Part of a small language model's weights.
Training: a variant of Muon for these matrices, 438M tokens, 6682 steps.
Each number is 200 + 40 x the weight over the matrix's rms, rounded and kept within 0 to 999. Layers, rows and columns count from 0.

# q: layer 7 attention query, 192x192, rms 0.0493, rows 31,63-127, columns 128-159
# k: layer 7 attention key, 96x192, rms 0.0489, rows 31-63, columns 128-159
# v: layer 7 attention value, 96x192, rms 0.0498, rows 0-33, columns 128-159
# o: layer 7 attention output (transposed), 192x192, rms 0.0612, rows 0-65,96, columns 128-159
q31,193,165,215,152,299,102,155,225,244,232,233,148,161,195,155,145,172,243,193,204,215,168,183,182,203,254,214,218,181,85,177,145
q63,144,113,288,230,287,130,226,155,205,189,204,153,283,160,182,250,145,186,170,243,282,134,194,157,198,219,239,282,108,159,158,243
k31,280,262,262,159,203,160,192,125,226,215,196,286,296,186,253,218,241,152,242,135,174,189,184,251,260,170,190,245,130,158,225,163
v0,226,182,239,215,224,195,187,177,216,175,196,231,223,248,201,143,209,202,143,205,242,226,204,239,190,183,143,199,130,260,184,240
o0,203,284,211,259,205,166,227,195,255,254,189,103,194,210,277,224,135,229,195,131,166,196,215,220,218,131,83,230,238,182,240,194
o32,193,212,213,173,170,209,110,168,129,171,218,236,181,185,213,197,242,148,196,211,234,169,120,231,184,212,226,202,167,150,156,230
v1,206,214,87,223,269,146,229,194,245,175,127,192,202,245,214,147,201,182,236,186,221,214,186,197,275,212,231,109,213,264,122,223
o1,236,219,241,196,208,175,195,175,241,252,177,199,148,147,189,201,171,162,195,271,208,195,196,149,184,253,139,163,243,126,234,235
o33,218,158,226,211,239,240,220,302,77,225,198,188,205,201,252,133,167,237,191,190,174,186,199,152,284,146,256,167,184,175,231,177
v2,189,195,150,224,156,207,256,166,183,188,179,209,167,184,179,278,217,223,219,249,227,196,258,155,213,229,186,232,211,182,216,201
o2,189,149,233,161,223,235,183,253,158,217,201,163,206,190,277,196,231,201,199,187,262,250,237,190,199,299,197,237,250,210,184,195
o34,181,170,195,167,152,189,164,212,258,213,191,227,265,247,200,152,179,187,200,190,209,151,277,245,142,177,196,219,185,300,229,164
v3,261,177,203,159,270,144,224,142,238,251,223,288,268,150,185,165,199,250,141,237,182,236,252,202,154,197,216,221,171,178,233,168
o3,173,192,158,284,203,242,213,212,189,228,163,107,251,234,140,218,227,121,226,219,195,263,196,219,296,193,204,144,260,167,151,181
o35,185,162,121,178,216,226,190,158,187,192,244,151,199,180,222,156,221,263,248,160,201,156,262,138,131,185,148,195,194,186,238,187
v4,233,212,171,199,268,198,167,165,143,163,173,135,251,326,188,179,225,216,200,257,152,261,218,167,188,300,198,265,274,208,211,288
o4,217,193,229,245,298,192,264,222,256,190,188,166,232,156,239,264,267,218,202,258,135,235,237,239,205,198,221,169,165,264,246,146
o36,151,281,242,218,159,186,217,159,87,174,205,171,212,210,213,287,148,157,184,240,245,170,200,167,115,218,201,147,212,179,191,193
v5,180,240,211,144,156,234,195,200,207,209,212,124,196,190,209,259,253,180,199,236,233,173,192,218,195,194,127,170,226,176,184,185
o5,184,150,196,167,190,154,189,191,272,240,220,242,132,157,189,179,215,155,176,161,185,230,248,189,172,201,264,158,178,194,173,154
o37,195,159,202,187,148,260,202,95,209,209,196,236,271,205,214,210,261,223,215,232,203,199,225,244,228,227,128,262,168,226,251,198
v6,254,209,188,87,262,210,196,183,221,192,165,255,152,157,241,158,222,201,195,245,182,191,237,226,278,187,222,201,282,225,182,228
o6,193,198,163,218,158,134,167,200,202,189,178,187,198,234,164,229,166,122,151,242,225,152,185,151,189,167,195,159,186,183,228,169
o38,239,228,180,217,253,211,209,265,165,267,167,175,192,203,212,257,204,175,201,158,206,313,181,189,241,228,182,149,268,254,201,171
v7,212,233,164,161,179,247,228,144,167,254,151,238,189,189,132,130,224,260,161,212,132,240,185,251,213,215,251,184,157,152,325,183
o7,191,222,201,175,199,195,216,275,265,220,190,240,211,218,248,260,227,192,219,233,244,118,145,159,228,195,166,221,286,288,215,180
o39,231,245,182,228,170,242,195,224,161,186,152,268,227,124,153,177,165,188,247,207,191,292,297,265,132,202,160,205,223,130,209,224
v8,190,185,226,239,128,208,227,191,265,184,185,131,142,294,278,208,185,264,182,221,221,232,219,181,194,219,154,218,194,180,172,166
o8,165,178,184,227,181,268,211,198,194,131,249,166,236,157,158,156,191,200,176,199,201,197,240,218,187,236,212,216,155,203,197,259
o40,135,205,204,171,116,212,171,207,194,197,209,225,139,242,192,202,149,197,143,178,243,175,172,155,166,185,228,165,204,221,103,161
v9,173,223,197,140,177,159,183,206,139,187,244,221,168,229,254,246,199,158,194,113,207,231,211,217,247,205,153,219,157,222,202,224
o9,198,245,184,225,245,241,222,218,202,164,209,255,121,181,222,191,180,202,216,132,201,216,245,134,197,256,171,143,170,216,193,201
o41,310,276,220,157,198,248,194,209,201,227,259,172,161,280,123,183,211,146,217,226,180,294,155,314,238,202,239,255,214,189,230,219
v10,165,264,120,248,140,201,183,154,253,179,184,253,165,172,142,152,278,237,224,251,210,166,155,234,194,281,222,222,138,121,223,228
o10,140,105,178,176,235,151,163,217,152,194,164,206,249,185,218,248,112,108,155,230,170,191,156,227,209,146,146,215,191,241,314,189
o42,186,205,177,178,177,158,204,207,244,234,221,204,201,148,237,207,262,193,302,192,305,255,257,150,190,222,233,162,196,194,154,206
v11,238,239,247,156,207,209,228,219,191,169,244,222,132,191,224,145,243,184,301,190,170,200,240,167,207,181,261,264,215,168,158,205
o11,155,212,163,195,163,105,100,195,162,262,223,170,132,203,260,136,303,160,173,288,274,180,147,237,167,222,223,166,208,199,207,165
o43,202,208,163,159,233,206,236,238,160,176,215,223,242,228,217,149,153,194,168,258,264,230,195,224,176,185,157,178,196,184,199,175
v12,147,169,224,196,177,259,191,125,232,169,139,178,223,198,207,228,183,259,252,134,272,282,195,202,206,105,149,150,166,109,175,254
o12,231,115,156,288,184,177,165,220,202,149,259,212,221,215,216,260,197,222,212,271,216,198,239,200,203,218,161,214,213,162,204,123
o44,217,246,216,166,217,209,223,231,146,212,142,176,237,271,194,141,217,192,88,121,178,162,151,245,132,148,272,232,156,148,137,179
v13,212,270,170,199,197,289,185,194,238,197,136,167,200,88,160,156,200,195,198,137,251,200,234,221,206,266,187,176,206,113,261,206
o13,172,136,218,202,203,206,194,183,177,262,147,176,227,247,212,237,197,221,191,219,235,148,216,226,218,218,110,174,175,263,164,127
o45,156,192,206,178,189,168,204,187,212,180,169,219,165,156,123,131,217,195,136,152,233,266,248,141,237,198,224,185,114,173,231,259
v14,144,176,180,226,216,232,194,162,213,257,301,176,225,235,171,216,163,166,217,212,218,199,248,218,199,260,190,196,208,184,241,229
o14,233,265,168,231,260,239,264,226,221,115,161,205,157,152,129,203,230,153,239,263,191,141,163,162,147,193,229,225,238,139,251,183
o46,180,226,207,199,166,134,146,200,218,170,216,137,219,213,301,192,191,233,150,189,299,181,279,230,195,205,216,177,171,250,203,209
v15,199,201,175,224,208,178,163,222,233,262,212,151,198,198,182,228,323,156,168,221,201,214,175,233,181,189,232,239,169,190,256,209
o15,272,189,115,198,183,189,191,224,166,170,239,254,212,180,187,204,201,188,270,160,144,244,138,178,152,209,223,204,161,174,203,183
o47,173,198,232,184,160,235,197,189,231,227,161,219,161,179,186,212,235,173,113,244,246,185,227,215,189,154,95,248,232,235,135,173
v16,245,254,228,224,134,182,162,262,217,281,183,247,248,210,217,146,195,147,168,257,174,186,247,173,243,163,191,192,206,132,164,242
o16,132,216,218,139,258,191,126,175,195,200,199,293,212,207,250,190,234,190,185,174,250,302,342,201,169,263,153,234,212,202,148,201
o48,262,154,174,167,179,206,254,218,209,223,210,133,225,185,173,235,205,212,276,236,183,237,150,209,191,163,209,161,107,172,190,202
v17,230,165,173,219,221,218,208,121,235,241,152,183,165,220,178,246,179,310,253,201,191,275,246,243,178,249,246,202,209,161,229,101
o17,164,197,209,187,231,177,202,218,140,241,192,243,210,218,160,192,197,80,157,203,181,196,235,203,247,223,112,267,217,226,180,201
o49,170,197,228,149,152,187,101,160,144,201,158,138,222,179,249,233,131,199,171,239,153,179,157,192,163,193,156,185,200,176,173,216
v18,200,176,196,143,248,170,158,206,175,122,191,192,224,279,207,226,186,178,228,205,151,104,185,227,199,250,217,157,274,290,180,206
o18,203,191,189,190,241,318,257,183,259,247,190,167,174,269,123,205,242,243,124,202,218,256,148,185,145,237,241,220,281,167,187,254
o50,227,231,222,176,210,109,151,236,178,148,207,178,194,200,180,212,270,219,202,219,188,238,151,172,188,142,223,180,170,173,133,147
v19,219,140,169,171,165,168,172,201,274,217,260,275,155,245,139,169,248,189,169,201,186,221,231,234,214,202,148,192,139,261,191,160
o19,154,163,150,201,161,293,194,219,245,157,164,214,217,219,197,193,217,230,216,216,142,267,269,200,205,230,233,252,183,205,177,177
o51,285,167,184,148,226,191,216,201,199,238,284,258,225,259,217,266,247,252,183,168,234,192,157,123,195,194,155,226,149,169,193,187
v20,205,232,196,149,162,215,247,120,188,200,187,216,227,243,215,282,238,262,217,279,216,170,211,126,166,242,215,182,243,213,216,190
o20,215,211,184,218,252,159,148,286,170,115,168,296,185,214,288,177,208,227,221,145,241,178,214,325,208,101,182,211,168,211,271,256
o52,216,162,255,169,226,133,201,165,231,254,151,173,267,153,205,185,161,206,203,273,142,260,122,139,205,154,188,173,214,191,121,169
v21,204,154,222,160,226,232,213,241,168,259,280,165,172,225,179,276,188,202,150,226,95,204,257,162,161,308,228,143,212,160,160,199
o21,242,222,126,252,116,186,272,251,286,198,218,193,217,272,197,122,204,277,241,194,269,119,221,157,203,250,207,211,194,252,204,211
o53,149,198,174,202,215,228,185,225,131,218,133,198,209,134,135,187,243,179,208,215,105,212,229,176,141,161,165,237,212,221,232,278
v22,205,234,177,234,255,237,306,248,192,230,123,218,248,158,269,217,162,261,271,218,136,231,206,222,159,230,166,187,249,212,117,235
o22,130,174,200,165,207,210,225,133,204,191,194,234,235,195,220,269,213,220,219,264,183,170,249,151,175,218,162,176,213,144,195,220
o54,252,221,148,191,336,260,112,260,180,244,234,159,213,217,204,132,254,250,248,219,171,277,184,214,131,185,105,240,226,249,256,153
v23,234,167,164,215,212,166,173,198,274,187,144,185,224,231,150,219,230,239,163,241,204,192,213,184,181,256,197,206,170,209,189,208
o23,272,218,245,143,202,235,187,253,231,197,167,241,240,238,266,217,131,174,195,186,158,193,226,249,203,197,163,198,233,255,214,159
o55,224,135,170,188,194,151,205,235,157,146,217,146,214,169,251,172,244,206,107,204,185,197,152,182,207,214,241,155,165,165,180,222
v24,137,189,222,235,152,109,206,133,166,270,202,234,254,180,275,246,267,146,216,170,199,131,173,235,193,256,261,180,171,182,203,142
o24,229,206,179,196,174,150,249,267,200,139,187,171,220,160,249,197,191,155,228,118,173,184,205,77,214,151,209,245,177,280,160,231
o56,149,186,250,186,203,197,234,209,193,187,188,195,151,277,184,137,174,209,165,276,208,136,148,220,200,226,156,233,143,234,219,251
v25,193,205,152,217,152,249,192,207,240,105,226,184,197,125,172,165,226,224,218,146,112,156,198,140,238,245,237,140,266,141,155,274
o25,209,156,258,132,211,215,236,178,80,237,243,159,156,206,129,178,197,143,156,220,223,119,198,198,151,197,244,178,214,272,213,147
o57,192,236,126,141,254,183,155,213,224,164,112,226,258,225,194,187,216,154,186,166,157,225,194,208,224,162,142,215,203,129,213,222
v26,186,203,188,143,200,208,143,207,211,178,245,209,229,164,222,195,185,242,205,210,144,220,287,226,208,152,184,190,226,97,193,164
o26,235,203,212,219,149,206,192,181,239,211,230,183,230,170,162,165,226,153,202,186,185,165,195,190,185,267,143,138,191,296,193,162
o58,204,220,151,211,195,157,252,230,143,276,218,235,199,221,223,231,208,175,180,242,268,229,250,136,207,271,192,202,146,216,182,223
v27,251,183,133,216,250,211,227,196,114,179,244,131,167,219,252,196,123,196,193,200,200,214,203,247,159,213,225,94,187,158,172,201
o27,175,215,195,226,245,246,170,244,202,202,257,167,178,118,177,165,207,228,98,128,163,167,163,123,252,232,223,246,231,249,120,231
o59,218,178,172,180,218,169,139,223,162,174,164,198,241,151,249,210,207,234,236,216,205,245,262,282,201,191,119,209,250,97,244,127
v28,193,179,162,186,243,188,218,135,179,177,199,204,268,257,209,207,295,154,209,229,205,80,237,203,164,176,196,259,248,168,237,112
o28,193,256,202,182,217,191,254,258,180,228,140,201,173,199,264,216,261,150,186,155,173,253,251,165,174,176,215,198,114,235,165,198
o60,188,203,210,212,168,144,240,209,235,216,250,184,177,201,201,206,178,211,171,171,198,196,185,163,245,140,196,201,205,157,115,273
v29,247,242,255,201,301,241,254,209,124,183,235,188,178,159,229,267,174,206,252,139,190,231,187,179,220,234,235,250,151,231,208,242
o29,231,195,219,149,187,161,248,167,208,240,186,220,208,164,246,193,162,232,160,246,221,198,124,266,276,209,192,315,197,113,160,194
o61,207,120,208,184,261,227,112,303,219,207,147,207,208,235,145,200,178,201,197,206,192,150,249,199,151,190,193,199,159,237,292,215
v30,219,178,197,197,152,203,237,180,194,153,191,206,186,213,226,185,196,238,187,222,296,218,256,226,259,173,251,184,191,200,251,167
o30,236,257,212,217,204,132,219,209,202,210,215,184,157,246,152,143,189,85,218,190,190,216,215,167,140,235,165,206,186,181,176,214
o62,240,217,185,206,253,130,215,167,237,246,170,207,175,192,189,269,218,251,171,211,222,220,145,234,281,198,246,136,204,215,272,199
v31,191,199,221,260,257,242,274,264,224,253,172,139,106,277,255,96,243,225,259,168,249,155,228,214,180,254,184,258,238,146,193,195
o31,232,186,241,175,155,215,233,227,153,218,216,209,276,172,152,320,183,209,234,251,190,168,196,198,226,196,189,206,221,248,248,249
o63,264,245,282,190,199,108,133,168,237,160,121,258,154,248,229,121,163,170,229,191,210,231,184,217,180,149,260,153,150,200,155,213
q64,226,205,234,238,168,200,197,198,232,148,155,223,200,211,269,191,181,181,197,205,192,197,185,168,195,233,174,304,201,191,257,199
q96,250,212,191,127,231,205,177,263,208,223,170,192,145,161,232,192,219,237,128,214,206,156,119,132,224,262,191,197,265,210,270,152
k32,202,165,165,192,179,235,155,203,145,169,221,188,188,164,174,226,140,180,248,211,231,218,156,248,212,188,194,190,202,249,182,222
q65,228,207,207,223,195,100,204,245,173,230,218,194,258,170,171,219,221,179,230,250,223,194,211,223,194,226,208,209,202,174,218,192
q97,169,222,231,223,227,202,100,142,244,232,220,262,287,221,148,275,256,139,248,174,204,201,153,136,251,219,220,149,157,239,191,237
k33,221,227,285,187,208,203,139,213,158,216,112,167,194,162,136,182,227,201,196,168,197,157,231,207,211,258,210,135,224,177,180,206
q66,153,204,238,242,229,199,195,132,181,171,207,188,179,240,209,150,199,152,156,240,179,204,155,183,177,191,166,231,207,235,191,156
q98,245,183,127,214,175,124,230,276,195,184,140,139,126,161,193,156,205,222,100,228,196,125,139,183,140,183,257,186,314,173,191,229
k34,144,180,159,176,208,214,202,192,193,173,211,230,169,276,198,252,160,188,201,202,250,253,150,217,209,214,209,195,233,210,177,182
q67,191,232,200,199,243,142,228,240,184,239,156,150,225,197,205,186,208,172,195,256,218,173,176,233,158,221,212,152,248,197,156,185
q99,268,162,218,141,131,115,193,155,209,146,228,204,201,177,173,243,220,92,286,220,234,167,138,230,274,206,207,176,249,121,200,148
k35,202,207,235,238,209,213,168,201,205,193,203,239,198,230,230,187,212,180,198,227,225,117,199,179,246,174,200,238,216,181,190,198
q68,215,223,179,170,154,215,245,219,247,205,214,246,235,140,200,200,179,195,251,176,251,166,221,222,257,230,189,139,168,200,189,220
q100,216,207,196,220,255,315,238,175,240,274,192,238,268,194,234,230,196,194,212,163,267,217,215,159,269,157,213,159,256,264,202,216
k36,163,199,214,244,191,185,144,165,209,186,192,171,265,246,211,156,247,206,146,161,202,179,206,204,226,163,229,199,158,149,190,203
q69,204,202,177,180,219,201,176,205,206,246,162,227,140,204,218,192,182,248,237,205,198,237,228,205,183,179,150,241,160,176,160,199
q101,157,176,217,246,214,247,245,247,199,167,181,258,166,138,171,200,199,290,189,189,221,185,218,220,206,163,214,175,224,252,265,180
k37,222,176,153,166,196,162,192,173,178,199,180,245,203,139,181,185,246,264,182,166,171,255,256,176,184,250,230,204,194,218,148,198
q70,214,195,216,173,166,168,140,245,216,220,130,248,246,147,211,260,203,233,249,186,157,178,279,211,161,183,171,253,190,156,186,183
q102,185,208,276,227,209,189,253,216,227,182,189,200,232,237,171,247,187,273,210,209,196,180,230,278,223,237,276,215,190,126,156,149
k38,193,251,281,232,114,181,190,205,238,195,122,266,274,138,194,264,242,202,190,186,236,167,184,244,258,174,191,224,193,235,220,202
q71,205,191,225,165,215,237,190,162,181,162,179,197,207,225,200,202,152,257,179,192,229,214,212,191,182,182,170,265,224,179,227,243
q103,149,186,188,216,259,164,194,153,195,219,198,257,213,260,205,238,266,197,201,240,203,202,161,204,220,256,115,210,153,149,200,242
k39,196,163,216,168,196,217,231,204,169,192,226,186,213,191,162,196,173,203,217,247,248,226,197,172,236,190,188,167,164,209,221,204
q72,150,154,179,244,190,175,199,207,182,224,192,199,179,129,138,215,189,213,161,240,159,191,161,161,159,196,142,187,157,181,230,186
q104,214,259,192,211,116,180,174,218,130,143,145,195,182,179,129,167,192,192,221,191,193,192,190,179,204,154,206,227,266,176,146,210
k40,216,183,217,186,229,163,301,264,211,177,216,248,168,220,216,177,155,208,177,216,209,215,234,234,236,244,239,163,188,184,183,221
q73,210,241,191,211,188,271,244,238,218,187,262,219,133,221,158,124,214,166,200,274,193,225,193,230,145,186,229,174,278,203,161,193
q105,205,232,190,222,219,195,216,232,254,181,263,199,142,169,204,190,168,170,189,245,236,226,205,196,221,169,178,157,196,200,187,142
k41,206,200,159,253,226,178,160,233,158,178,211,158,224,223,316,184,181,196,206,200,185,191,179,131,218,221,228,176,197,191,168,210
q74,218,184,177,220,217,173,156,187,213,191,191,212,162,200,231,211,202,180,253,205,207,243,192,274,234,236,223,166,226,213,156,215
q106,248,194,183,149,268,208,284,135,274,223,180,241,241,147,185,279,240,196,189,201,174,195,202,207,269,184,171,239,234,263,176,150
k42,192,230,246,218,240,207,155,177,173,174,189,224,217,264,236,198,218,224,150,159,157,182,225,244,173,201,185,186,214,198,220,255
q75,145,177,117,177,260,127,183,191,202,212,198,251,202,108,160,238,232,158,277,184,260,177,140,176,237,195,242,116,170,201,203,225
q107,176,173,163,205,237,174,191,182,213,198,208,257,319,195,141,219,279,185,227,156,237,217,290,153,204,149,210,160,170,279,113,206
k43,166,207,172,191,111,189,208,146,170,174,297,258,289,211,190,202,106,205,211,208,186,183,177,192,236,237,199,208,156,181,178,149
q76,216,205,164,190,177,219,211,256,148,149,202,175,185,197,226,216,219,195,220,174,184,241,204,206,193,233,295,197,248,168,154,195
q108,199,165,154,143,237,187,317,233,238,195,199,182,208,191,181,243,228,183,169,204,241,242,219,166,253,189,273,227,249,166,235,160
k44,139,257,264,154,151,172,140,222,245,189,192,131,229,183,209,272,212,191,152,163,205,149,185,252,212,203,231,240,200,165,285,203
q77,183,243,190,152,206,138,198,184,142,185,179,160,187,230,179,225,157,225,238,161,151,126,227,217,177,270,239,261,241,186,238,158
q109,232,137,180,217,208,189,198,278,196,184,237,243,85,251,222,196,187,214,223,228,232,121,149,238,265,226,157,233,238,164,261,162
k45,179,216,278,206,174,181,187,173,237,237,217,219,169,208,197,210,210,152,222,170,175,197,206,182,170,283,199,231,192,244,201,180
q78,218,270,233,205,185,236,215,243,238,210,145,231,209,191,178,181,240,277,152,57,192,240,253,202,184,134,190,284,168,198,172,217
q110,180,148,190,190,182,253,173,127,223,194,124,268,195,211,214,137,252,203,132,155,203,244,177,167,195,152,131,256,159,189,145,267
k46,275,212,159,197,142,294,244,219,196,168,250,190,199,231,245,165,177,211,153,185,199,183,211,214,186,203,157,174,150,192,180,152
q79,161,159,179,228,156,202,193,169,173,202,174,177,219,221,204,165,223,181,220,189,224,231,171,178,187,185,257,167,216,210,184,221
q111,218,149,198,187,137,230,237,161,225,240,132,245,235,279,238,201,281,173,168,235,197,307,216,170,162,186,245,151,171,136,182,207
k47,265,129,141,308,182,214,195,293,113,246,168,157,134,251,192,195,245,239,191,293,142,215,180,178,249,166,224,148,204,222,148,209
q80,214,240,135,236,216,189,169,252,294,198,189,185,138,170,185,215,239,181,204,200,228,298,130,156,117,151,164,142,235,128,233,230
q112,193,296,225,228,176,180,152,246,337,164,229,184,201,181,195,282,270,141,248,151,219,227,210,224,133,179,288,153,250,203,286,128
k48,262,224,186,187,185,210,196,178,178,227,193,126,147,242,175,168,225,288,211,202,209,184,324,80,221,229,173,170,108,232,193,221
q81,222,173,247,170,191,176,158,204,255,187,209,280,175,208,153,218,189,237,204,161,203,236,199,233,142,253,185,183,243,197,171,143
q113,179,235,196,162,170,179,105,164,184,162,217,222,172,182,153,245,217,160,198,139,151,206,267,263,219,234,170,165,177,219,219,181
k49,179,237,172,210,180,182,220,147,83,174,153,156,254,136,183,294,149,224,137,209,210,144,205,139,246,226,215,244,133,212,211,201
q82,181,121,242,231,162,232,219,197,153,211,163,247,160,254,232,98,118,160,179,197,168,218,205,175,241,122,193,238,195,160,169,157
q114,246,160,204,202,190,162,215,146,164,200,224,179,187,146,216,174,239,266,190,196,232,295,197,213,235,243,228,276,214,146,241,204
k50,215,205,187,169,239,210,211,149,241,155,223,212,205,180,213,223,207,193,219,276,207,200,185,228,200,237,169,170,169,197,223,154
q83,129,160,191,210,174,228,183,157,189,225,151,204,210,222,191,221,204,231,217,223,158,214,238,205,214,275,143,183,163,226,220,218
q115,203,196,222,200,211,231,166,205,171,221,186,183,233,153,234,168,249,217,183,197,208,187,228,262,336,258,152,152,197,196,165,200
k51,144,221,192,145,190,244,192,166,130,122,189,195,187,145,226,190,173,188,225,168,210,209,220,213,237,199,170,203,104,266,247,153
q84,165,200,212,225,193,209,196,189,180,186,207,214,194,149,181,254,195,189,242,153,201,90,200,184,179,166,195,214,224,213,236,166
q116,152,245,265,231,197,227,262,218,162,215,186,217,261,259,205,123,254,258,215,274,156,183,219,184,99,99,250,235,186,165,186,183
k52,229,262,276,254,200,189,189,204,181,245,151,148,125,192,194,259,228,225,114,254,231,160,260,173,210,150,166,196,206,175,222,227
q85,217,120,245,206,135,265,192,234,245,246,212,257,241,212,156,161,240,240,141,222,240,307,151,182,83,204,184,243,221,202,216,233
q117,245,184,251,243,138,165,174,213,251,141,185,232,296,241,218,138,189,161,155,237,191,124,202,184,157,180,231,178,180,175,245,173
k53,297,102,115,166,169,272,240,269,196,128,244,227,165,304,223,218,174,167,207,268,219,236,178,157,106,163,150,169,230,268,130,246
q86,179,237,219,172,170,149,227,132,171,240,225,168,145,126,139,200,129,296,267,163,259,158,156,259,323,225,165,218,134,198,268,211
q118,157,224,205,122,134,192,131,109,151,179,150,278,230,184,174,206,156,214,210,229,206,115,183,192,243,210,147,245,112,266,261,199
k54,211,252,188,201,192,129,153,142,182,182,240,163,218,170,214,238,197,136,208,178,192,152,142,174,252,179,275,162,148,198,230,157
q87,235,218,229,178,196,132,106,88,310,224,151,217,215,172,198,244,148,189,257,173,280,229,209,167,362,174,204,284,230,180,163,235
q119,110,235,220,206,245,283,112,155,223,181,142,218,262,141,201,198,212,191,198,167,177,177,237,188,209,235,231,162,207,249,156,201
k55,226,140,118,214,228,241,191,267,240,182,238,263,130,194,221,135,248,185,220,224,170,256,255,197,233,175,166,161,199,165,167,208
q88,211,145,266,185,147,248,125,162,193,243,264,241,180,188,254,190,195,163,152,294,182,277,195,150,233,280,191,214,253,184,172,168
q120,204,313,179,177,76,101,180,191,273,199,217,203,191,139,138,234,295,185,190,166,257,219,305,182,237,211,207,199,204,181,183,184
k56,158,232,162,162,175,197,229,231,172,145,271,255,185,242,176,175,200,224,209,142,216,177,192,116,152,171,227,239,159,131,270,171
q89,259,263,192,144,229,168,202,189,211,194,306,186,193,229,215,190,153,154,232,248,240,219,147,168,117,138,223,117,216,173,232,181
q121,232,143,213,256,247,217,205,178,185,138,176,145,219,236,219,80,255,192,206,283,169,163,140,232,230,214,206,209,231,176,163,205
k57,150,243,227,295,156,180,194,249,204,246,253,173,203,211,175,198,295,185,171,165,208,189,188,222,157,140,241,223,189,180,189,251
q90,162,218,181,257,147,219,213,310,141,198,166,163,183,236,208,189,177,203,218,143,233,249,243,205,190,173,196,210,195,201,158,211
q122,188,181,194,219,174,286,118,144,223,234,138,160,194,291,267,240,196,222,146,256,256,176,195,243,224,192,268,266,117,229,188,134
k58,194,182,235,168,249,290,208,213,203,191,201,219,147,181,145,244,218,224,129,153,205,261,256,197,223,123,192,169,218,265,226,182
q91,237,237,212,194,248,216,238,209,240,158,186,205,161,207,198,249,239,241,154,165,174,161,220,180,121,216,155,235,185,227,211,205
q123,178,197,214,176,161,158,181,295,102,221,296,160,142,194,206,199,218,219,308,153,183,256,281,253,202,247,244,213,111,142,101,166
k59,111,191,300,179,183,194,226,161,233,256,204,215,151,208,151,293,179,187,197,236,272,162,254,190,163,187,162,143,165,217,160,181
q92,245,174,208,197,245,151,231,170,232,165,235,229,171,153,191,200,189,198,131,206,203,202,225,151,160,129,193,180,203,267,201,252
q124,214,233,239,213,264,149,176,149,267,226,238,222,188,163,216,232,171,213,221,187,178,213,149,204,215,206,133,210,159,272,200,86
k60,281,230,122,192,210,206,180,214,147,218,179,231,206,194,237,91,199,301,164,147,214,173,214,170,199,252,173,182,207,197,225,171
q93,189,233,186,260,177,275,163,214,271,212,189,131,228,215,220,198,179,116,186,169,232,140,261,218,174,230,207,167,195,207,254,219
q125,187,214,225,206,155,222,230,224,263,189,201,254,178,134,209,214,260,193,267,220,221,201,203,180,136,197,171,275,185,210,173,227
k61,168,248,230,198,246,256,244,231,241,212,203,230,226,200,204,157,161,170,233,258,252,235,219,211,207,132,205,101,144,224,240,205
q94,237,257,183,175,120,250,160,188,209,254,227,194,216,218,195,86,237,160,216,217,179,110,248,196,150,198,255,289,163,154,215,189
q126,226,273,231,227,226,199,237,160,249,220,217,211,184,164,189,159,131,207,135,147,257,150,244,172,255,210,225,298,185,185,140,151
k62,265,272,156,158,254,143,178,123,227,226,222,150,252,195,212,265,259,322,182,271,204,244,147,205,214,226,217,229,149,199,174,278
q95,268,141,166,166,156,181,168,162,166,222,174,252,255,219,209,258,221,211,272,268,174,219,204,162,189,204,131,198,172,214,179,267
q127,173,187,258,250,159,172,223,160,130,234,218,222,232,211,165,212,192,216,179,267,121,206,217,250,239,212,179,236,256,219,176,202
k63,195,193,185,280,235,174,230,200,198,297,200,231,148,178,224,183,107,186,158,240,218,274,155,228,87,248,193,241,182,199,227,176
v32,167,171,186,246,211,229,190,200,209,197,215,164,220,242,178,170,181,173,243,171,221,202,220,175,180,130,210,226,215,260,214,259
o64,138,257,218,207,163,177,167,228,231,230,193,182,162,140,211,207,152,139,172,213,228,219,194,214,133,188,163,216,202,228,147,236
o96,189,242,230,222,215,224,249,169,166,198,153,155,226,206,173,187,178,215,259,193,216,156,139,168,176,233,204,147,183,196,151,197
v33,154,138,232,180,196,243,235,187,152,211,241,209,227,162,200,184,188,190,179,137,159,166,264,230,138,162,133,180,251,181,220,161
o65,178,203,171,204,185,207,231,167,244,169,232,165,234,241,200,209,248,204,274,164,151,148,204,132,235,228,170,179,148,199,219,253